Part of a small language model's weights.
Size: 15 layers, width 384, 12 heads of 32, MLP 1024 SwiGLU, 28.4M parameters.
Each number is 128 + 24 x the weight over its row's rms, rounded and kept within 0 to 255. Layers, rows and columns count from 0. Numbers have three digits each. The size before them is the row's rms in percent of the matrix's.

# layer 11 MLP up, 1024x384, rms 0.0963, rows 85-121, columns 0-127
100:122131146113107156132155124134106137118139098118121110145136089105104206117112145117130112148106158107122139130109134180160117147129097135170143141135124111158090151172115131144144161145121121126105111111118121123123158158115138097110124155128126166108178127146143155112126125148151088080133162135149117110170146116140125121093102126146114110166135092176137156140142096082085139130133
105:123113123141098166106106140128164108116170164137142117151127133156097135147089149133138158118135157103091075133142141193147147135118099146114131120160167174157128150129131123137135155152125173177114087113111121121111111128128157153124119123112122120116153124101146129130082138135103153120126135161117147128145150129098122136094143125144099189115110141147135104124124092153116095127124
076:150157122136136080136124132179120151091144106106124147140157116114138116137180108134113104126151142117141150135135129086141198150111114160172108084153142133133100121109122094095196163111131104104126144128139115143123142114143152101131106134128052141173129123108133158131099120131098135177129137099116132135163101126135122127118129105130113137144125137149106125113096112108097159152128
108:139157149121161146100132127148138179128117141095107130128126141155173130098136153132135137105146146148144123133102153160164117138125136161088133119094129177072184130134119166101131135101102114133129137120166139192117133120158125121123135150172111084153134109170158146110109140133133148132122083100111110119153108124076126170132153129118116075146107114114122122117162109140117135128124
108:096161123145176159125161133142075155134137151132154130168152114154112137133174141144145162058134139152122138110159146151143128117156103143125135143112199123125107123134142063135087082144131129117119128089156149134101150154119137110114110085124093129153122144117122115132191129100108089101124159130142147133140097121171113131175141100128100155132097120170115137153115130158085093139131
100:149119113105141114096169121125172142104135114181119157078162143117136145161126118141112075120153103130142126083092130150084135121123133169095169127151063154099122139159135099184108120116133065124086120132084102124090149110111155137160115126125137125128113117113102158096126148129107131129115134116099145108108114155089177112137086081103137108151093140148153168152166121127081144160151
102:125108155136142179160149127144141131126111127063119141137170158097155123132109073144097189095100098148135149117149134132112102083145113162143136100110135137103106144130099135114120066147123118124144104139150126121113129100119112119120137138118140133170154148105147163141135169132110100141134122137139141140127139140088160128131081182138150123147102130150162121132139111124129150106116
090:140127095153131175135114127088139133108166118139165109122112129082127126195193123129115140171119115139121149135152118178111142155147112118146154105100083144110112146129089150137099128116105176120134131143097142159127171133136101117144099110145106099147163161121140126162116142151126154131144144114161112116112132163131163128129153124133152137129148115119131166131137146095132147146130
076:138095137135125104082148150145079181133126123156149176153154111093165143141120146125145132163091151121143139160141087131117129135126127080099147156106131126128106132109143149124111158121139143122139075133135121127109161145121111118150117146125108082100129120103149081141108133126073134127153123154150063100107108138075090115128150116106158071171112109144089099119133123191163133120105
084:116146102099151166092119099123103125112165152180146148144139164149086109168130101156121143138095149102083146152094120156119169095162131138099082148159150163143110142131098111128132142117170138084141117161123104149100139144083157137092117137129111140147092159113099137130100145137121106105144108151105132117142095125155096086128094132137119157146137136112114130150145154125150144110132
099:106095146163118126096173152142133109124141125104081124126145106159107106132158121100116180127092105143161143132115149129137116117161162111115159135130173140142158148134127076176109094163139087139152175085142129100121109100105123107165104091149118114123118148126106120148135094145108114118147128112129085101171123094136134145162103129125136128154125120135113133076128086126150101132085
092:156129113052126097108137119128119116154131109139145123112119167101149177137137163126173204124065093115112141134113158154114128133110131150089111117124139114133125148108134110103127146143089104157130146130118138122126164102115125107131118129154142098158127097144146157113157117077111133148121140104155137125128157144110099147106126103089102126130134131112153124159123089129122094134151
104:150125109134131168143101134138121130134134124125112172123090106124121108114091106143097140121126127122082166118142128135143093137122099110094178163140117141130121168125119131136123164146108139131105117136125135141146134095114087169174092117166135083130134127162111140111143125150173124144112173099126176171128130154148129117128108110111170121153145114167126123094109137144108122176120
107:125126148137112107119174156143139115111146065144149135102112126080120162083107131170176151130124137158127093109122115091150117106139123140136146108137113136153141092136163142124140150131142121073109087114133125155164103090123126151120121172116111113164117142103112133112110087123095119143129130164131124097135135161128126172167095099172148108108120140144157111143092145126133129134053
082:123166142127144094156096125107121124128147128088088176130135116138128095168087115124162118150138083067130127126115102107142121122102148136144155134115165140109155121155145064104085129142146111129103141082095131116156130138118086133139089150141139129149135108124086140150122147124107127119113125105169129145104162126133185085125112117118134151116103125098156126138132128128131136135168
092:080115132117179118144078088135143142098140146118110126176139099140168127128129183161131137136122124117099137152084132115122125099170126136109125183115129128144114134116179141131159112140136143101176140079109143123112189157146110128125091094104130107154113139119089118128145143143146157120130130132113157129156094112138126151146116113147130122157167121133140143102121132118171141072097
092:092103121109146127158117117134139140161122097138105150157147128144160108080168121126140147084136100107144113097126122108086112103127105128110103088154141140120175105157109113115140108115130154134099101124105152126134120163116132104149085123117164132133146128049097117135100126131142121120117143136134151132160130120116132157141091134134130129123104131128131133126122117110123165112133
104:141170164199155137109143147133160124075085142144133128151121144172108144132109151119164168091123116126142156144121123124138146055176146109104157091131088127172114123088155141139117118143148109139115125133141107140099145162140121161139156132140127162169123122104153125096118106093124126092155156109114189120140147095164179117115126101151141098136083162109135115086145103113124141130155
100:108096139138113149079112136158116172169077107089123145142097131164095097129092127133102131135097130140135094123147126082133121122105157113109168126135111117141135123090102081120157128163186157114084138118144129123102182111125145130102179094082160102169122131149140132117099085151126117154138127161143131139136083081144167134138118156104149108128127118114126123113144116112133117093149
101:089137123128133111147121132112099082157124167157143152110099086139180146129109153127178140155136124122109127075133132154155142136117098124094084101097117126105181100137139128098134170128142107139163112150108124131143075085114126166107125115138146136140151119130124126106131132153124040133120124145125124135124102155096134158168151101141128112089145120132132132141144190136127131145094
101:129116099131133106119080128149150122139099122125150081098111151125152116127156149130095149133079170147161100151099127129151093136131153124093122100126104147140127144091150129130108146157119107127120138166094119141110119138137117155167111117150143147141137149111103174139120116087171102131115112137116104107046094162084141135124093132115147124156088153124073132137131140107143140135150
104:164134117139125100138145165142084123142115071115135115112133086162134130179096147121098114121126113126144115074139126138154123140154138125138112130075123079152141113117117109163128112138120091111106162101098127116144088151097119135123128102131077131172105157126120160124141096138119150097148119163118109145130113147129143131143157157174150133144093146148120114155130141149135150143135
096:141101129129141122086189145148125142132132119151119118128093117161138127139110157129124125137109117168128123175138112139134105110136139137121120133093123110113064141151139141122149084141158143154193106144110174128105171115135161157140127089104189137133123113143071119127149108138114139111215102120161134115100130114175122137144115112116122142120134141099114085124123132108167160123104
079:134149126169103108109122143137126097144138118084131116140164128129144131129133150160085150142108132124166098123141094186129147165095090097110130116110149115103095122147134148142133146108118111115102133154069134136106150153143119105123142149106093143135054122101158141137106117170113124122076141124165114094151101128159165078127121095119113175107122115123135134151093145167106161165110
115:113173148066113137169156053146080117102112113170141163086090128137159147136128131131106144100134132098115135105063138127154116122112076133147155121141148122152151115116141113147181121112149142143089113139150114120095149123114124126084128132119145183138156119150148095125105130155151150139127134120143119111150145098152123176098115128129112169142098110111096149147139139133137151096139
105:154143178168076145084144130124131126118123142154153150146130114175164154161125117092174131138094155158103131139122140079148125106139139151126144158161153068167075170155177102147134090064122105116105111150150151155103106123130098098129127122089154126106102163133150135137141152131145113102138122098110128111144145123107111130119164167128086103120185148124130125128092106095106128097126
100:119157087138101101176118116121094129138152094150085123158147131126159125159082116135114163126172139153163141155119106128128150096125122170125106103115136143110116108128107093165145105147111148124132124108116108150133150136130121123133096132126125120129184141112135104152144142124144107165151134110110140138128103115096167189105117138143172160137139109132127129133124121129110181170130
093:164138104087133146145099152095147150143164121120158128102137111153133131117104118115092147121115116147111165164150127095101119125143141105133089190093147103132129166126102103161116134143168122102161106113151126113090158118113116140108131085167121187100118140100112138075115085128122174109144108169145117131101127123140128188120123140152128126101110118094145178098134123092144131145134
081:197121149134128123121130149178137125160125115150137123134105109127110147122116102159096135141135136173115168141113139124100169107122116127155166145166128131129109095146150145121156115112156123060101079225144100147134134170160107133132130139143094139115108137147108185120142115079152122175111136162142120113102100087108108101116129119139144129157100091156124148098125142125105134106122
094:133094105118107121114107107114132124157131163100087112128049149109132121105132094116105107110144131113098136144136133148150124105129090119110126151106132166149130134129128136131166134123165165142139151183125120115129082103160112156117136159127105161121130155154057161135128160130114115148130077100118089104136128080135139128116121106136110101075129137106140140118107114136145152086148
095:136149139134118122112109106156155114140110126169137158127098071144111080139162131121126144080140095120111150098153134139104145145108143114109104101122147151164107164118098121122086131113185137162123101138129122094097162116103148145165118163142152146126148100088104104131105123168111144128142122138150112091122130173167167137149134152097122132174125126133132091129124155131110130098158
103:101153095134089142151149163097107137162127152123150130116159144093164147112114126155167093127135160105126101116101113173101141114138103141140108133128090160132163156138165097146124096120138094089144099152131158112127123132132146150122118140152117108101129141146112153163125103138150147105127124134110160145103095138106144144111090112125124101120109126127119150118123139073063138072156
103:122112128128082085136136120159151131152170152140146115135129130117143161127135156117105079086119165116129121155134156116101119120122144189144116124150143095096130146133156141121117127106121131116071076122139114191097133152118140133104133097134087129129048166089111150140130117140142109166111167121142115135098153091099168139133124174144108127121139124131181148159130123138128167119143
112:120133141121101119125162144146108144156153137141127089120130112132134126103098134108128122137114167165105107135125170148129107129140158140089124164171099123166118125134089121129101124155157096153111146121128132136143127124102088102122121106120092099105136089105079093111156131164119129103131134113124124114161167147077134120129141156125122152106130126095118113092130112128116170129083
098:120126120162124177106172124127141100143135142160159139139127136102136131112102117118149122128130140130145104162115101129153109101145164130104140138123123139101110120118112066096115117113135129138132110096123141143148151107118120103112126118160133114124086121137099115151148112153115119143117134123169091115132121163105136122099150131103153097095150119141138162116142125149125100140163
095:123124121139138125106135185106105104133141101136136106168132153124125135110130118123148136094128120138130126144092127112108115176144112141109133159149113126117138126117139139147139113114124144128080109077096113138099158137106140154148125139128139103144164131167150122106142179153152173123135144142111119147162101122164098128113167095098127171143139112115133154115153149134142122083150
096:122107168092154125136146108132096196119135129121166153082127091101111122164125126086134184092188100123100086102175158115150089133097104080098117154140133126163135114110117120124127117127145089142129110108111116126156121137137084136118081114132114097156097150126133094207117087123103136149126097089125171139121133091161118137091118073127133145139179130114162087134150137147158143128133
# layer 11 MLP down (transposed), 1024x384, rms 0.0885, rows 85-120, columns 0-127
101:145096157126102141061121108100120109167086084124125126145108124090139141133176114142080157114129131141111154176121154147130154153129165148164124102136124076143158126138093113137123096130136142152117090154153152121079143110189116119133133123094150110146116157154145101148092135120125124121089123092123078119136128109104109152133102164144174143126114138113127145119151138144146085131127
105:163118116127156139153098115138163115082137108145131110168107151082157168149125153153134105110122162143166057170113176135106111168110166169142151076135117133143154170120108137130102121110108136120128109117136113138147149155139136159108150104094118146146106131048130128144139164100157126136112163149137107145142156116118106132141125098154103119158144148125132102153139143127137143151100
078:078108109122112169141124092067105133113139167105109130145136173129111132162085119105157156136119127163135126118119124142130123115109105090129125123048120115099100148148125120129144125171161159097102151102085099113148116141154107122133129104113170128130098109124135097123152146182136163114112128133117095123096126098103106162139109155158165140161137098143171111134136105147179103090132
107:141135094099087095136144147144153156155132169119146109087118139142120101148134156173141127110160096120081112148119106125131131105116168125134127121103140158147100133097134147101145167098089093139098166134115162177179088148145175135127106155141149107148103127133139142170134142139143113149127117098109170145101135139093152137156125130122133197112186135073122117096127132147117090105143
108:121120103116158117140078181135150128117173144148125133080093115136133161137148159117136113114164096152168117118167136166133137119121101136108131146146103097165124113103176113174110146109150089147145142094151161121135140177177121106140117109130113123142135094102151132133152165085125142109103126130098122146163105165177194093143053173111100092151129131135118137141130145159149120152152
094:143135113101122166147114108123089110104139094125125160096177129117118172093131133129153119135112095088154097142119127138090121118144127174132167080151100088118124143148101126133176145133123146110152093125121095101112082081109126157097199104116136157138120118126126094109150145141102140115186131094112155116108124127154085145113117134118156140125129158112108171104110085142163156071125
100:133146159116138167189130162169133082121112121118100110134111084133166121099155138119136146151118145108137153138136139151167103105099139136110161102106119124138130106108142157138107147136140114114143088109101116143121106131137109135110100126119114111131142153104138158149123149149152117129146119183126144131144159152128109118106159145136146168133149107114150125096125096092114143100123
094:094113108121166139124111178125167157100107139100171113122119113125115124149126128136130153134094120135142120133153105156170105132121125125118156089124128168143084124146130122087123084137142092140156123105106110118083139126146127131118127128101115110126144180113167139125142059120114117121108136081151139133107114135098168131053169057145121112166127137088102163121105127150161121149109
085:120110122144167132131075154098147149122144104105137132120129114113116111168168142138099134079109115133109064122107101120157111134142140121117146132107145118127135165167135109125104137111129163143076141106136136113116144094145137141156168127139120120125119119124148144117131104138134134087095131102132092119119134141107133114130117120128115090128144125148113151121118111149118150168137
084:138155115140144078154132150137152160136113105141122153122146111151126107099121111164164144143132125167184129131123089068122139075123116121145127106118130107128189109129137160090121134110148093128144129160153140148093105119150190110146129148130153141125110126090070144141062129115160141154137164143155134136143132101134132094137102102171152104134137104092115129126115151122082113080169
104:152121174152116127138112098151173113123112186147174086134108125141136080143100113145140090137105090099165120134150119105097110143148180143090133141136108149152133112139142118126164117154111177150121122099133099128100178164149174149120115180113116148157134151117111123115180122082130134130121099135120102106118136165147172153109137089143118138119137161135125129152132148155143114160119
097:113122153147066126113123073133114127122133168150120124144156127114159136141123126129104120139166124158120137119169157129167131123157148119097111114109142130130193107118165159127141128115174094107141093088130147144146139118133165128139130124170138129143124082123094138162130116162078103105123121115149178130143134126135101121155114109132114148104127112112133132120124113124111124104093
099:127083100118103134104064056152081113132148135146130120165088122156145157048090165148110154139083120122140120122100138127089134151141139119137135112134149142094121105159124115144145101121166154122159119134099119139147146103122164160106098128130099132153128154128139128082145118115130156068095130128136155137198144136139136125140102150165149132113092112118137127148081142129137138177122
108:092102171125168109127124092124168123117150124118155122143186122093126131103086154113134140130073135134073118118112112156107158122105119152159115063091134132118151140122117113095068186134117151134103108124128098168160126166128090136121082114119110101174127135160109114118129098112140170132127123127134090101102103119107165149113089161121108155122109123134121106154115142174135152149124
081:134139096154136107095118185164094131125126134144140120096173138103128106138072165154084103091124179103147175135114127122088129142147144169142104138152128105132181111164114125095103120123130106120122152134137163173120101121102118133138142112117137146162127164108132110143136120143061103134129145097179157128120144117162140085127126126118122096105115088103116125148138118140112107130107
095:137149157112143118111151134143128147142184123142157116119077159150080149137157125131147092101112106155118138125093124110132088151099105126135100156117089119135079133137114176079149135147132153165139146160115135136161147160134129121148154139109131116152128170104108177143131089157090143130148098103135161102152128133124134100125133130147138120105129077161123112148159150103128101116129
097:137091105092105155099170141133111162155154104158121118138123135133138124119167130140116114146110162113096121139126170140109073101168126137114136131138125122103099123144128132115177160152116130161146148162163115121147082174136116159085099157110142118120123127113120156156116149153162119061166138102111112171137139145131171121177114128088143131102138121122126124060144133137128162058172
103:155091121121155137140135121180136143088119105167100115165117190119148130129130140153085124102144129115133102135174137085161135085153182103110160083131130091109107107100144159106130122124127123066103133116109146122109134157144128155097172139135109106140125136102134111109135155117152120106124140101124143147135097142181125091116136130129148121128057166126106139130144127140143124169104
100:141116162142162124124106133086110178182129148111117137149115120119108108130092112141111087131133149097087127127123138130101097135126169106127136115146141080141129148153151176133109159129123130163151108146107110129151113155089160120126109111128134115202154185134129106132142101136102142138120141101123110103143157137139120134157141148090120146060140107121210132134187111126095181124108
101:138150100158090150075131139142107121129132119103142148118098135144094119141167136127143125116107093147078118111139117188148125071137147115096130134153132136132097090128139126140120080140090140147183176105109128112151117108140105136140126102135140116089163123149167174146089148129123114099141141115160153126146186137139075115182120141148115108149118147084119121131175141149123114126107
103:142127156124114123150077113128101110124137130129100124125105147113136154137126106129125094101107185181103147118163120138147085120126117147093118164129092138147133158116140113139148106161131142105095158172103102132139105075137084163154095115137148153133150157140135095136108117095103127106119147109112123105119110138103073114128163078084149109161113087144097137170133101147108165098125
099:136129130127123081150118121121110150150124109124133149140141145154091165151163146160109138129145163127116128143143101121127122126084132142128132156074140113175115125140113124119087178177140128132143113079110129135094125120131160070151135106130143137159155145141152184140141126103102126132138126171128159125087189146102147107139129139150166118148091097166121090165100122105115139151105
096:126115118145113087091115165115144118146174096137130130110119130146126117123126120143139129155122124191126114098108106169073115139151140146129111123134095146132123134162130113115136114135126103142134159102107111124131182151128119103094086109082159129126132178128136138132115067097114110115140105141117088086124145138087123102085141162134127134125124118101117114126125154137125131114155
081:118116088128173188111150142107125142124117171156110125121118103088146165173092152066138112121138148159092147125162140136123118135127137114146165147117143087124139147125129128134095086095106151154115136089141131148133108156138154133110137146169138130125127164125129113132150138141163128111130147110104122168101142148126089150115118126117133169164159075138150118142158132124169114131157
102:121171113091140157148120085126137102117127079151125153112128116167172120115161143120128107096121094094073112085093109115154148120107148113104108086174140135114135102125168138103124106113172108135132128131122139150103153146076125093131115139101160102117112125148139087138094157148183097142129140116162104100151098138124135146113138110128136140106128141104132157117116108153114135144101
105:124074092164111161133115179140136176138157146163132085125119147093121137086137129136162091130149129088122147152093174091106116087138154170102127176137142118115151118106125141169113131123110111132157151115140080183162137157121135106148114135103136138139096104102141113134122141123135148154123134142164130183146145082142116182102152107085131160177131138134172110171101097135088115128092
101:123096140126156126126115098141126142123146139116148163160151094153126125155108126127165135153131138080123118140151112136101121146120137157188110101109131125147135146118166114105189133141120142126099070106071139145074189090069181136151099096163132134124140115120159076128155136113116139124134108132115149145145188102125110093104088149098168174093130164138077112133124126155101135119113
098:123126144168152094112141152071098153129115111149113116081135110114092117109152139114153134139127113120098178128107128117111076118129152113149165146111100142089069157120091123099136140115132102111124096163141137132144145089097153158095150136147138128140152117170117107097102099151093124135214108179135101114150159154100176163133121147124123107119168107124065150109119125129156127151129
084:123121147140131124136123119130140119093119172137159128175129194147137177133124149109157163138115114127127116114146133122116136085118172117087125091118148087127115122144136123115117152125105168149108164118102098156104103117115128123152162128124114138165095137153134128103112139173127107167143140116137133155154138138089078145137157114163102137097120208081171095105079138118140101100096
098:134126085141166114151121120141124182097136167121060096172138114124107126147126144143128130112105108123178122106113077150120150060134106128128140112199113089162120090134147122101134124119148146160112189140134141101156158111137125118135147112123119142137112179148151127162133077157109125108152141094140106157132145094106113127126123081095137116118117132170129094131148142103124183128109
097:169116111148099140141150088195157129067097125199112156116134163119134124115137151106119110107143104115166132132160134110072091153122136144103144123141128127155136118148118149121133131132126118110131154183121094147100132119139120102154118173137131147092141137117153118080138157127114124111137141163135155118129154109159149127142127161146175111138154169134147095096127138132139116152147
104:137134153115143104127135123127166135100142115117135150139129118129133138153071138109105102141131112098118145160115165156150100120071141139193113112137145125119164135119126096152126143134128083121149116113127158129096153129125137092159140141165133134123150158110132138137132124145130138130115140143109127105145113124127134165114110162103102123105108156107172126087129116057103170160146
104:169087116151132129171156110112181107157144130133126107102092142117135137113118109073160102087093140176141100164062135158164103097086148125121103131140089089137094148129160126098163146107130168108130141127109115147135138125114110142140142138167102134122141128128098110101098172138098117107116100120100163174121140139135134136151081098147137104143155139110156126118093134107165143115145
108:078119130105090090139131133120125147101151135058140099127161115148152059167149157078156125154105111156094124116134131116114143091146119107154114113108135175119127146145098140091167117106134111063089140130110073097110177140118143158121125147128110152099192098113136084141146124143124127110135149139123168122139176108096155122087154097137144130122124117098103096147183134133112120160205
100:076148130131164142097120098120138138113118123119121135089169145129100082138140085083083097102150140157141143124133129091124142136105096105125130145124125118161132127126183115144128115122134106132167144104166122151106169123095121137151080121124132108100127157127094101141114097087109121163136158116133161120139141102084152081166145086121106139124167143141071133188119114161156143131170
097:128160188129113118092140123120117147148078124099096144116100144148150145125177113130156109133137136142074106134072140136098148117099107141145132154159165150117114105126138104093125142110122135107101172126129132129130113142129121157140112127157126183103098147102114108117129092103162116146122122125120132089083144123134125091135142100130137148077139151140105134155161168136138122115136
# layer 11 MLP gate, 1024x384, rms 0.0938, rows 86-121, columns 0-127
102:127151152106104097138160127096129102157128113142105128108092137113131157119143114160142170145097142138137137120119091102154110125141107110119142152115114148113137125117171122149121158110111119114167121135146141148147140150115154127132087144134114068153143105100144146092103123099140126117163099147125126102088067128116133145095122135145123142086121117141135108127164146129141079165138
071:129122135077132154112137122107172159090139146147100130138159149120110132090100098110075135194148111132113143122136122130136088159151122162131150093094119136124108124119091129168090151103110115143160147133141163100137117131101155088083136138158172099130155152109120104143115157078131089145098095109123122160123154127108134137095148141148121137108133136131098147163163095129143080146130
104:141136132123148112138108150107115156098127112121115156132122161116093104088120147173093155140131131125131135120113132145186143130109103112163149127133137136117088104146123083130140125133129093124114131157143129162129124131102105146128135094104092133150170157119118145163124091156145139107079181114138164150124124103125104135152104184120123121128175099152103158130167121158122092137088
105:156149113132137116144150147097092119141115117124119175078159054106115131153148165132141127136106112100129160138167139169134114111124168125117109062157117117093145119152146151146099177169138136133142124150133072121112108125124124152175132123108161095111100102137118119103144142145140178134129146072145153156114112137114150127166155145108142120121149125132097170151130113113158146138130
106:119110121173171086151117118131120152125109113158103154132125152121143143123130144157154077135095126168172179103103127162164121102166118127135151108139110139142115158100143124133121112120132093147144105110113130120101110115107137116103152112129157105153120101167110195105160126125126099114119109113126127138141153153153162138152114092138165105116129141099125174113144110143081130146133
098:111094138161156137128124131121132137180141126118084098144102095087074139138139127100157143130094129172133139136151156153137124115109116125169144156147141115124128093151117092108119121110143103135141112141112148155109131106073134116152083108114093114117113153135135152166082114124107139150083108172167083101092109163122148157158081175109093106171105143144121122118154130106120170122134
092:148119132105090123158126085127116194154093137155124134147118139120123088147162133119161109127120174129076136117127140103146148136124107127126168115112163109100146110137166116087121128102185103152122124131168151060128089121130159101164171117118109161116142103101132128122124120127117089105146119135142167160104157131148119104178099086094123156120144158125109089101145170148121121117112
073:081113115113138145142117111075152099083125132112145090118124140101139108120146116122086128136134149138123092136101162135156067137166176114129126102133124113128155130140113088170121100130099150149119138109134145130158080087149138134104147118149107138138113066125155168111163120152155113117115148128116123109096141130140108154140088129148119189123144129155166160145131137093084158135113
073:119139151121117097092122127107078143132104090116130099123117135151171132187125109142120137126151109101155069129165141094113181166123158116117139161118123142146097070153124113150124115128139117121115143119091139136127129098152136092134111115125148105094157149111122146184117073166119106154088150138153149153146125155120164129150142137165133139171128186147139154079093100154122149156114
103:138186152116136119119160149078114119144132149084120133146109148063184099117117116084120139116068156125112131138126123158095160173144136120099134135153156171110113089097152133129125153147114103181143101111118142135167208136148113114091133133114123137151143142104114189123153128091152168121149159114127137153110119150126111143117136117160109119169131172101136140119108129150127125143114
096:148154145119175058123105084119137109106071136155096128127124121145156082111140121163156186159125091113156116140130156119152141097099117127129104066106118114109116176104125122071136141112138096126126156165133163196122143121123125118141118096120126121127122097134098100134160174105160086123105144157127131132165124132114124129095088165137129109091133133150145178124148117128094145200101
106:117155161123152159148151107158167152172139136106119144128086123119144140142125134145157151122117143100137097149122046140099121094136121118156114129128130128130167131155146142131126151122142119120153135124138154135151157139097123160131114135140130153131121132085162129166138128162160140129072117137170170105094145126109134102152074110163173133122172114135132128140126170124161136135142
106:109137143139103119155166169157112134098083161148210091104148115104131118124071125115178104121112091164095132125111081133134106123174130120146124120080146148118088092135104116108139077099130063143105157124141176112123109122118124144133149166142109094167134133118161120135127159125093140145124147129117121122101145124131157099108107112114197135143112136095095109112090098142113115120141
075:090116135127116091157189164110166073159162125158140145101149111118117101118112089132106095116118158130144133076149076148181113150132109111153092118125152156140120133087116121183140153162092152146128121100122105126119112119091148133168110143133141116106108100113131112135129145122147073168156079123123115128145083117133129131159144169130105162160135106114120116143121099136149113116132
093:145133148100116129159180075134107123111168126117142078118131108132138117152099116131110106130070116116139137154141139142162128165129170137122160147081165108123119144127112121115100134116133112083196117109106109134145107120121121072099123140193080125085107083090092160130136153128113097130125143123145144089097122153135123177139169107137129135109143134120103084126121124144114127063121
093:144100109076127119118133183104099083114099089139159114122118142099110144134119124160120138169081153145130117133173105112132151132110119108081160122150131150105142140095143117135127119138113094129122131149126141146108151174056193126117135119098156138119133129168113128144159064108139122120119102110116108142164116079126090159141120148106126114148128157135161090145131137142127101102131
105:142102119130102161143110102146103117099134138129114100123121113136156118116148142112137126141119160078099137144130115175112115114108104124130125082119117156169124148109060153175109160095145149124137168132160137149115099128140136101124094148151142120122112104113110178144174117120156142164125127146126135102151089127170136151109149100130115176179137124122135182105136141134153127117097
098:103087077147114121113138115122136133090094122174142118121137120121149100101132114146096091129152149153155128113156138129144130081102108106091164153144098157097104150178133136123146147121097080139126140145197056149110134149159095141096171154138141167155132142122162134102129092156130152146173143083172117131124120152112140190136129133128069131140154138107117116138108143121151137135156
102:115134132125129155153136121118131126144115152093106157121116151131130096176078167099102152135116124104142093161176154116096125148145155171124118082167086096152142139145150129139134126131149091188107117131109121162127161147140150112133178146108103121129158142176109151143155073125146146139083138134124109158122090155113134104147145124137109158122107102153113136120127173085155079103155
102:110152136099126112143087092103163105131163102150121113120170161078142109151127138141109150147177124123090129119130094161159084121093132111132142145120114147104179110140113142133140117145128087188101101132136163111116119133122108139134117109116164120152160149123135159089115134105150095121112113048093097133114108133155135127117155129163093159124098087136167077148122144129130129072159
101:134121140128138144158128075122173144159095113148132103119135129180110106139126127123114091108104125137086147135144131151115146132108161155127135127157122139189099136131123150106121165171154133130051084092112115121134116137152129134151106148125142160135098161059104122130077128098178126154124118147146089144101093156105107140133099132140150141147149164139133124129121127162110136134140
092:127091114089128124160101108135127099124136107076091091158140176137130144168119088123154117138122129121121070132154156077124120150116158064111129179136127109153146146126092100116125168085127142097178118154117112140121140120102118105126160158149108153154152163137103125131112125105174090131132157079154128163117152138123105121125092119159156101131084146115116138142095114138135108141135
074:117167127140135178154130111134100128138164131116126116129123124098118173155097142119084095140142136149131116141161137134136136129174168135151145123098117157124092087138100161156140126144134130142118179099103107136128146147120164134109134136126166147099134086094122121148122129112126104144136088157137099128122154149098074108135118121136149116130117093148129156138115110136145153124121
115:095122102156161100113126142145136084121167131091097129113149157104119106108173110162151128136131114167132144124145120111192108147148111166114127133119118116113118125142089104098086097146102138087104127079163134104127132143132132144158142136148098081146095106112117147157128125153128114091163149093148125154114103106083209103122147109086158102118128113132147135163166090129121123131119
104:092120133137123129145113143124083159106132162099104116120130110109127184138137130072123139170116132113137081110105140125114145069152121134118159128178172129146114135143141119158183115075094111129134155117173095159126096130131133074197109160168116162139095106099158137121101119129120144131166125133125133134142099110073137143124125107148156085116148126096127130184120110145131120128148
100:146133172170153101099142117152148117124123147138154117129088140114081087080148175175126122059136103128130128123122131090141156136113123099117124116117151137133163132164142129127102132152138130129096138124148128124181121139167133129094057125097131134100097093101139149094117117101087139117128123091101119135128113103147123124154160115091118142084153157092158173107137134196144116145124
090:110096187171101127098154145151114147119086143133150121149144139070145116159164158129143112086147111134189156110133136158190102108115123138130106053131082162116133094139138128106124130116093095145105144122081140115140098125115085099115150119111132133147118141130154134147154131133145121120104135077134104112105119113116108104128116182116111091167105154161102089141104138148116113086138
087:120153156147090130129137134096146130117107139121141139158123157136120110146122183160112150109091088103120153101084178108102107116079155076147143131114110141142108105133126143110082104131113071113153111138133099119125174143140124139130140145130090141156129128080119162150106140093103118146152110072158110084142105107099074145095128153136126121101111128149129098088121140134113103128127
099:139064120102114094132130183089112157131094108144131151140112157127106132164125118121153128128105115099141137127173139132113138175126147157117105167120141113129121147108118135121125122176141143129139148077123101137136106123063144103143132153114099097137116087117160118119157121090148188172126168141120118186088126124130101156137139133138146144140114126132147099114120127113121173130119
095:122110092124112132047153088108047129171148105106146093135154133119121146112116112121103174134133123106130142166102111097112156126082124137118147118092128128043172119185118122146140174105100140110109123129104056118085102123133124098100132127114127121165122126140141115093111170105145161184165164137140142156101131160112178091103134136133100096151146133183121121128127154149164152154142
109:132149118154101153163164126106123130112130132092109087107144143123102127133113069166152106156108118145153141123102116105146129167115145104126152090137090111109117130094103134114144149107164130100138148112138165115179091134158151113136127132069117100095136125118103163172153183147104158133119098170136117123149090143164147079171147166098121133169124099141107153119126188159102130130097
107:114086124106101144109137203144121125126120096127157102112163122085126097126124139105107117092091135094160102072130109167145130123101156114101155134101103120097123145144151158146100134147130160119125111147148120142115132180126126102137108114135092169158129128119083127125151131124174128138127126114155166143125130137142129133152137063123175134083109129163140142128164120129142116114127
109:172136126181139101124125117122148139104098158130120139139154180113150137119125134112117164107135154134105155117079117137155104151116153099116162112142088121180116099131155148133142082136101143107109150097182109140123105161131138127125129134120103186127107110144211144141141120097119143150134109128128128155076151093134107147172107094135176100099141113129116124125135146153113155106113
099:091117127089103111094135126120091153121120099088129128121129098127146142128103110142154117101086111141106134164139142127113137146127091106138093172111121103154145127136136181124102082151127178139106136140134098094087117166139088143119120097104105137111161128157158129122138092114107174125129159113090120115194144122159103139129100099181131173110083103114141113118132145147158142127121
099:125174118134128125158139084157190194145160120137169162103118140114149097131138128135112134154134110150162170127139095148170136126127135100115129101150123153167114111128168078141114148144134119129142111134134063087156116128115132100086146162083122151116134135110144165116137164148127060135118137089147085122134162107110155106145095109179137104090114160092119114137130089107147104133100
100:120128102082093129087168097159121106109137130120113119096116109156144121128111125102155110156111207106129148102113109143151132111136128121161148115106128123147093144149116149154147119179102086101138113126159136142165175111108176136145135109133141134154096128137115133135099124180117125151172131081146079101134103124102154122101148155172099143163121105192165183121174129141138107145129